Each number is 128 + 24 x the weight over its row's rms, rounded and kept within 0 to 255. Layers, rows and columns count from 0. The size above them is the row's rms in percent of the matrix's.

# layer 9 MLP up, 896x256, rms 0.199, rows 303-315, columns 0-127
size [ 97  92  97  97  98 101 103 100 105  95 105  94 106]
[[107 157  99 116 123 166 171 161 152 126 113 139 150 138 150 106 108 166 160 109 107 134 172 155 128 126  99 174 105 136 110 140 138 140 146 104 164 144 151 119 187 208 105 130  92  80 120 161 118  77 127 114 141 150 178 139 168  97 120 139 131 103 101 135 130 140 154 132 122 127 142 129 117  91 119 150 125 100 117 130 118  78 148 171 130 159 130 113  90 157 109 160 166 108  94 148 141 145 158 111 108 110 137 142  95 141 125 152 111 118  94 131 141 152 117 126 131 158 142 146 139 140 119 152  81 129 143 122]
 [ 88 117 126  90 157  65 137 172 121 111 126 148 146 118 107  95  81 116 184 113 109 121  93 126 157  88 161 113 120 130 120 164 129 166 133 144 166  90 161 127 135 105 145 103 154 114 175 134 131 148 133 121 158 164 113 160 111 108 146 110 118  91 137 138 157 195 152 123  92 140  74 143 116 125 133 182  86 121 135 110 102 114 127 127 111 153 106 118 112 138 153 144 131  98 159 126 117 148 114 173 103 114 141 136 131 146 154 101 183  96 124 165 111  85 145  92  95 115 154 111 115 106  99 143 154 127 127 161]
 [176 139 141 121 150 157  57 120 151 171 100 140 123 144 109 124 135 147 150 100 100 102 121 127 146 115 120 133 137 162 138  83 167 124 152 141 124 151 109 174  91 160 103 141  82 139 139 110 146  91 144 142 166 142 131 116 139  78 122  98 110 166 125 128 130 127 120 196 147 124 152 112 137 113 131  94  90 134 119  97 122 110 139 158 145 128 100 141 133  99 115  99 155 138 153 154 109  85  97 141 133 113 126  87 121 143 147 161 114 113 128 129 119 135 158 127 109 114 142  77 147 112  85 128 123 146 112 121]
 [117  81 105 155 129 156 135 160  98 113 142 144 115 177 140 119  71 124 101 123  91 107 127 151 145 176 124 156  49 134 148  73 136 127 128  85 121  99  96 121 161  91 118 113 154 150 140 164 141  94  97  87 129 135 153 141 127 165  88 173 127  95 134 161 146 137 188 118 127 112  92 111  93 110 153 137 128  99 116 157 121 141 157 146 150 107 123 107 142 122 126  96 138 135 125 126 102 137 130 128 142 171 127 116 120  85 150 105 120 127 143 145 115 175 148  96 123 100 157 133 116 124  79 158 122 143 125 104]
 [209 158 125 134 111 132 112 100 174 129  64 128 112 113 122 176 152 144 132 117 144  91 168 137 120 136 133 138 113 151 145 119 135 133 142 124 163 114  73 127 186 132 134 121 170 132 144 116 118 119 148 165 144 116 106 127 144 150 110 105 103  96 115 122 101 131 158 162 100 132 117 113 145 132 156 215 118 122 170 129 106 165 140 145 130 109 149 137 102  83 138 100 144 118 163 141 116 135 145 113 118 104 150 156 156 177 147 184 145 148 103 145 111 153 114 145 111 145 154 150 134 113  81 137 125  91  88 128]
 [111 105 156 143 124  96 132 132 116 125 111 148 113 169 139 139 169 130 152 142 126 129 115 147  84 155 131 125 131 100 127 128  98 151 138 175 151 166 158 138 118 153 161 129 149 132 111 153 131 114 145 164 121 171  84 136 147 117 114 126 102 168 129 110 139 111 138 130 106  99 128 104 108 104  87 156 167 141 150 137 114 152 115 119 141 127 118 106 100 128 168 156 160 139 101 162  93 124 141 117 149 110 167 117 113 145 127 121 101 121 118 136 120  69 139 107 138 120  99  91 145 141 130 173 148 134 166 120]
 [140 202 134 139  74 128 127 163 155 122 123 104  73 159 173 127 110 131  86 147 135 166 104 108 141 125 162 120 110 107 130 145 173 127 114 154  99 118 196 145  86 169 133 132 113 107 132 128  93 127 152 153  93 154 126 132 126 114  97 153 135 111 117  84 146 143 131 143 146  83 125 107 104 130  88 153 120  97 155 139  98 108 130 131 118 127 146 101 125 140 153 131 150 124 138 144 166 133 108 108 136  93  91 134 142 119 104 151  85 113 183 139 177 114  85 112 121 139 144 124 121 128 141 130 155  95 146 103]
 [150 124  98 122 123 126 137  99  95  95 127 141  91 177 110 150 150 109 134 111 145 136 113 156  81 146 121 135  88  76 143 166 149 164 115 137  77 149 127 159 130 162 122 163 135 137  97 147  86 174  83 119 160 143 155 154 155 173 119 115 110 114 106 127  88 133 149 116 148 116 166 126 117 145 119  60 105 169 139 104 113 110 160 128 121  95 159 167 172 161 133 114  82  98 193 120 139 119 126 120 141 174 184 105 130  99 116 120 115 129 105 113 110 128 108 129 143 134 172 137  97 133 108 125 131 155 107 144]
 [112 131  99 116 138 114 111 139  97 120 134 171 140 113  98 128 148 120 125 153 157 190 145 108 119 131  90 138 149 123 132 115 103 175 155 137  84 123 149 123 163 129 118 116 110  92 150 126 101 142 114 168 187 128 140 127 153 105  98 148 131 139 131 117 198 180 106 135 131 105 132  67 107 135 109 110 117 142 129 112 128  90 172 157 143 107 154 118 168 131 118  86 117 119  77 167 107 120 125 115 101 113 118  92 130 124 103 117  98 126 176 154  91 150 149 109 113 121 131 102  97 135 113 122 164 134 129 148]
 [127 110 156 100 113 149 140 140  99 100 124 117 123 164 116 124 124 213 184 118 136 120  90 102 132 141 122 113 143 133  91 149 143 108 123 145 118 179 161 138 114 156 154 106 110 112 128 128 201 126 105  95 103 130 148 117 121 123  96 161 166 115 114 111 165 142 126 100 141 109 136 140 136 119 119 144 120 168 112 111 128 131 105 108 164 163 134 129 118 125 141 129 132 128 175 143 170  72 181 159  87 175 110 112 113 126 116 132 137 154 125 101 136 137 117 155 120 114 155 109 151  72 116 131 133 102 151 145]
 [135  86 132 130  96 111 112 150 126 138 101 115 134 148 144  86 160 103 114 139 170 129  66 133 145 113 130 157 133 160 119 154 189 111 151 102 140 150  87 142 133 127 100 156 134 121 140  73 128  80 125  72 112  75 120 147 114 122 115 109 114 110 137 121 148 108 123 106 134 147 135 108 149 125 185 130  99 150 117 125 114 152 143 129 111 160  79 121 123 157 130  96 107 126 164  95 135 144 140  98 194 152 119 136 129 127 119 100 165 106 120 119 116 188 145 119 131 127 113 134  80 100 161 118 168 170 134 125]
 [100 124 147 132 122 128 132 146 100 102 130 141 139 145 157 105 179 127 165 114 152 142 146 141 107 100 114 151 178 113 132 115  92 120 131 112 121 105 145 126 111 114 127 157 155 117  77 105  91 114  91 172 141  96  90 157 145 117 141 139 110 140 108 154 136 132 146 164 149 138  97 141 168 108 141  76 110 125  62 129 119 111 133 125 142 142 104 139 129 117 145 152 160 119 147 146 155 107 105 135 124 147 148 116 158 145 137 116 124  94 192 103 157 112 114 114 164 138 121 101 155 123 114 169 136 125  98 119]
 [158 127 161 129 119 126 121 171 148 120 130 156 103 149 133 108 119 129 100 140 141 126  72 122 138 132 122  95 108 103 116  93 120 172 137 114 162 120 128 128 153 124 145  96 135 117 129  75 132  99 154 118 122 146  96 140 162 131 138 119 181  96 139 114 109 162 135 161 125 124 119 125 108 136 104  63 147  83 120 132 148 126 137 161 102 113 142 124 135 140 141 167 172 129 105 156 118 106 155  81 114  74 111 103 101 125 124 110 112 104 128 109 148 111 159 202 120 116 122 155 142 116 122 117 144 103 126 134]]
# layer 9 MLP down (transposed), 896x256, rms 0.104, rows 303-314, columns 0-127
size [103  95  98  99 100  99 105  99 102 100 108  97]
[[119 154  87 150 144 122  91 130 138 149 108 176 141 152 146  96 130 126  72 111 158 120 132 111 148 125 169 128 143 169 141 140 104 158 120 102 129 103 127 114 119 109 122 128 119 123 120 159 156 124 177 102 127 151 139  94 146  75 168 197 149 102 107  77 143 140 139 141 126 127 151 105  67 154  84 135 173 115 138 149 135 107 196  94 140 129 108 105 134 144 122 142 120  96 102 143 152 116 131 135 112 103 130 129 125 131 152 102 139 122 115 113 152 124 164  53  93 136 123 131 119 120 114  95 134 140 122 133]
 [139 119 134 141 110 137 113 121 128 166 119 114 145 112  91 168 177 119 154 117 115 104 117 102 140  94 156  98 137 118  84 117 139 110 113 134 123 125 137 107 117 124 136 118 150 138 122 138  66 111 149 106 136  88 136  96 134 123 100 140 126 177  94  93 189 187 125 124 138  90 106 133 115 169 152 165 113 132 115 155 142 134 142 162 142 134 107 139 114 121 121 161 126 139 165 106 173 126 130 111 126 127 115 170 106 140  72 136 123 145 110 126 148 114 101 161 158 128 121 115  93 130 160 122 117 141 132 139]
 [168 113 157 111  65 162 119 167 121 148 116 182 133 121 123 110  99  97 137 135  95 111 119 113 176 135 133 126 142 127  84 151 114 125 141 186 110 154 105 145 129  87 141 109 130 166 134 111  90 150 151 146 156 131 163 142 151 119 106  93 121 116 110 159 123 125 113 159 127  98 117 116 126 144 126 117 141 113 114 141 118 157 102 116  85 125 127 148 122  97 137 169  99 148 103 145 136 109  89 130 119 174 101  98 139 141 149 137 159 103 113 136 172  97  99 122 132 155 138 133 130 133  86 157 155 124 134 158]
 [123 140  82 131 155 129 154 126  91 130 155 104 103 110  89 123 132 153 158 160 109 124 154 135 149 101 116 141 121 101 101 133 140 136 142 156 140 108  95 165  94  87  98 114 135  73 112 150 189 121 119 124 114 156  93 126 115 140 141 149 107 141 130 155  62 114 141  78 104 152 148 130  97 154 111 187 139 110 127 124 158 104 118 146 155 103 129 176 107 131 154 141 110 138 136 166 123 155 125 170 129 163 119 182 129 105 142 124 139 123 132 148 125 161 165 150 148 145 113 136 142 126 149 145 147 115 139  98]
 [ 72 119  84 135 131 119  91 148 162 148  97  97 120 156 116  89 121  88 144 166 144  97 129  82 106 128 163 134  83  98 146 124  98 116 123 141 124 114 144 144 137 113 112 133 106 140 136 132  82 132 116 141 137 157 122 131 131 115 135 123  71 170 139  80  61 127 149 153 161 129 158 159  83 140 146 146 135 103 159 126 144 140 162 103 126 110 122 138 128 105 149 144 114 159 185  61  86 173  93  59 164 128 108 127 130 158 131 150 118 152 149 137 110  96 109 125  92 139 113 110  90 136 133 102 138 128 116 155]
 [130 144 105 116 153 102 150 127 110 169 127 105 186 149 138 139 151 108 160 106 158 151 100  98  84 139 116 143 128 175  97 145 104 128 141 105 159 171 136 188 154 107 130 127 108 159 122 117 133 104 166 107 121 106 115 152 130 107 110 141 109 121 173 136 156 102 149 176 126 154 121 120 121 128  85 111 175 146 129 152 112 150 111 122 155 121 193 118 120 171 138 126 145 149 131  88  86  98 147 148  99 107 164 121 118 120 101 138 110 135  92 127 134 109 165 125 161 107  77 154 151 113 127 113 124 117 113 109]
 [ 83 123 151 174  96 143 164 123 155 154 127  91 133 117 120 103 144 152 118 129 111 123 116 145 133 136 117 141 105 118  59 141 154 106 110 103 123 149 157 179  78 149 122 125 114 141 126 123 134 123 107 135 127 114 117 153 113 142 113 163 122 154 130 118 139 123 158 157 135 127 110 105  87 109 100 114 129 132 158 145 132 148 119 134 116 126 111 111 116 183 148 154 150 115 135 150 137  96 133 122  96  86 115 117 144 121 109 106  79  99 144 140 111 129 179 105 160 142 121 106 133 139 120 186 148 124 119 147]
 [135 142 168 127 138 133 152  69 112  83 114 121 133 138  85 147  94 159 110  80 111 154 125 147 120  79 115 129  74 175 127 136 117 149 120  74 124 155 138 143 144 137 149 149 132 133 108 167 126 155 148 142  89 114 113 154 135 146  98 126 113 110 132 156 115 128 126 121 175 103 142 157 129 166 124 135 127 131 125 117 117 134 128 125 127 135 145 152 127 123 136 115 133 108 177 113 164 111 121 167 128 147 194  98 118 165 142 162 117  99 149 131 115  99 147 131 168 156 133 151 138 116 138 158  98 164 113 122]
 [130 128 139 134 132 168 112 121 131 126 124 139 125 137 130 108 118 161 117 130  98 143 104 146 136 131 162 141 115 152 150 149 118 170 145 185 120  96 119 104 119 127  88 123 110 149 193 100 136 152 112 134 121 110 104 131 139 113 113 141 152 104 147 151  85  94 168 154 121 187 152  96 107 132 107 116 114 122 129 124 102 111 129 147 122 117 100 127 104 125  80 124 130 137 121  71  94 159 112  92 140 117 140 100  88 161 125 117  93 138 120 122 116 103 121 135 117 135  79 183 140 110 129 129 118 141  92 135]
 [140 141 143 167 119 131 123 110  87 153  90 170 147  88 110 133 138  91  96  86 107 153 147 140  90 143  46 119 154 148 200 117 139 122 154  91 105 104 117 116 111 101 120 130  93 186 133 109 133 151 169 153 140 147 123 147 128 110 123 116 151 137 163 140 131  87  97 116 156 140 133 102 129 172 127 142 157 122 123 132 131 143 108 129 166 131 148 128 107 115 146 113 114 111 100 122 159 119  90 149 139 135 105 151 109 139 125 136 140 133 155 154 101 140  97 104 166 139 133 154 134 174 150 129 175 135 128 157]
 [130 131  94 133  98 102 144 102 134 127 132 121 164 142 159 139 139  84 129 118  69 148 117 129 107 119 159 142 149 106 129 140 153 151 152 133 132 129 110 129 134  94  60 141 103 137 101 143 108 109  95 159 119 116 124 166  76  98 116 115 171  79 118 127 146 108 125 110  99 109 131 126 115  92 156 128 106 168 137  94 122 194 159 153 136  99 103 123 139  98  91 103 118 137 134  83 122 115 121 159 147 172 151 147 149 116  97 110 170 107 151 126 171 140 147 148 124 141 132 102 136  97 158 121 148 116 152 159]
 [122 130 128  99 138  78 120 129 128 116 116 188 112 151 149 122 122 120 154 108 125  89  92 168  93 110 112 123 107  92 109 175 168 118 115 138  90 115 122 102  91 126 131 172 146 153 108 144  90 118 117 123 138  94 161  93 155  78 112 150 124 147 110 140 128 133 123 120 167 106 139 114 123  96 153 134 132  83 152  97 170 120 128 150 168 146 105 121 127 146 134 125 142 110 147 124  86  63 144 149 173 141  72 150 150 109 151 112 112 120  84 149 111 120 168 125 147 115 105 114 117 116 132 112 125 122 129 153]]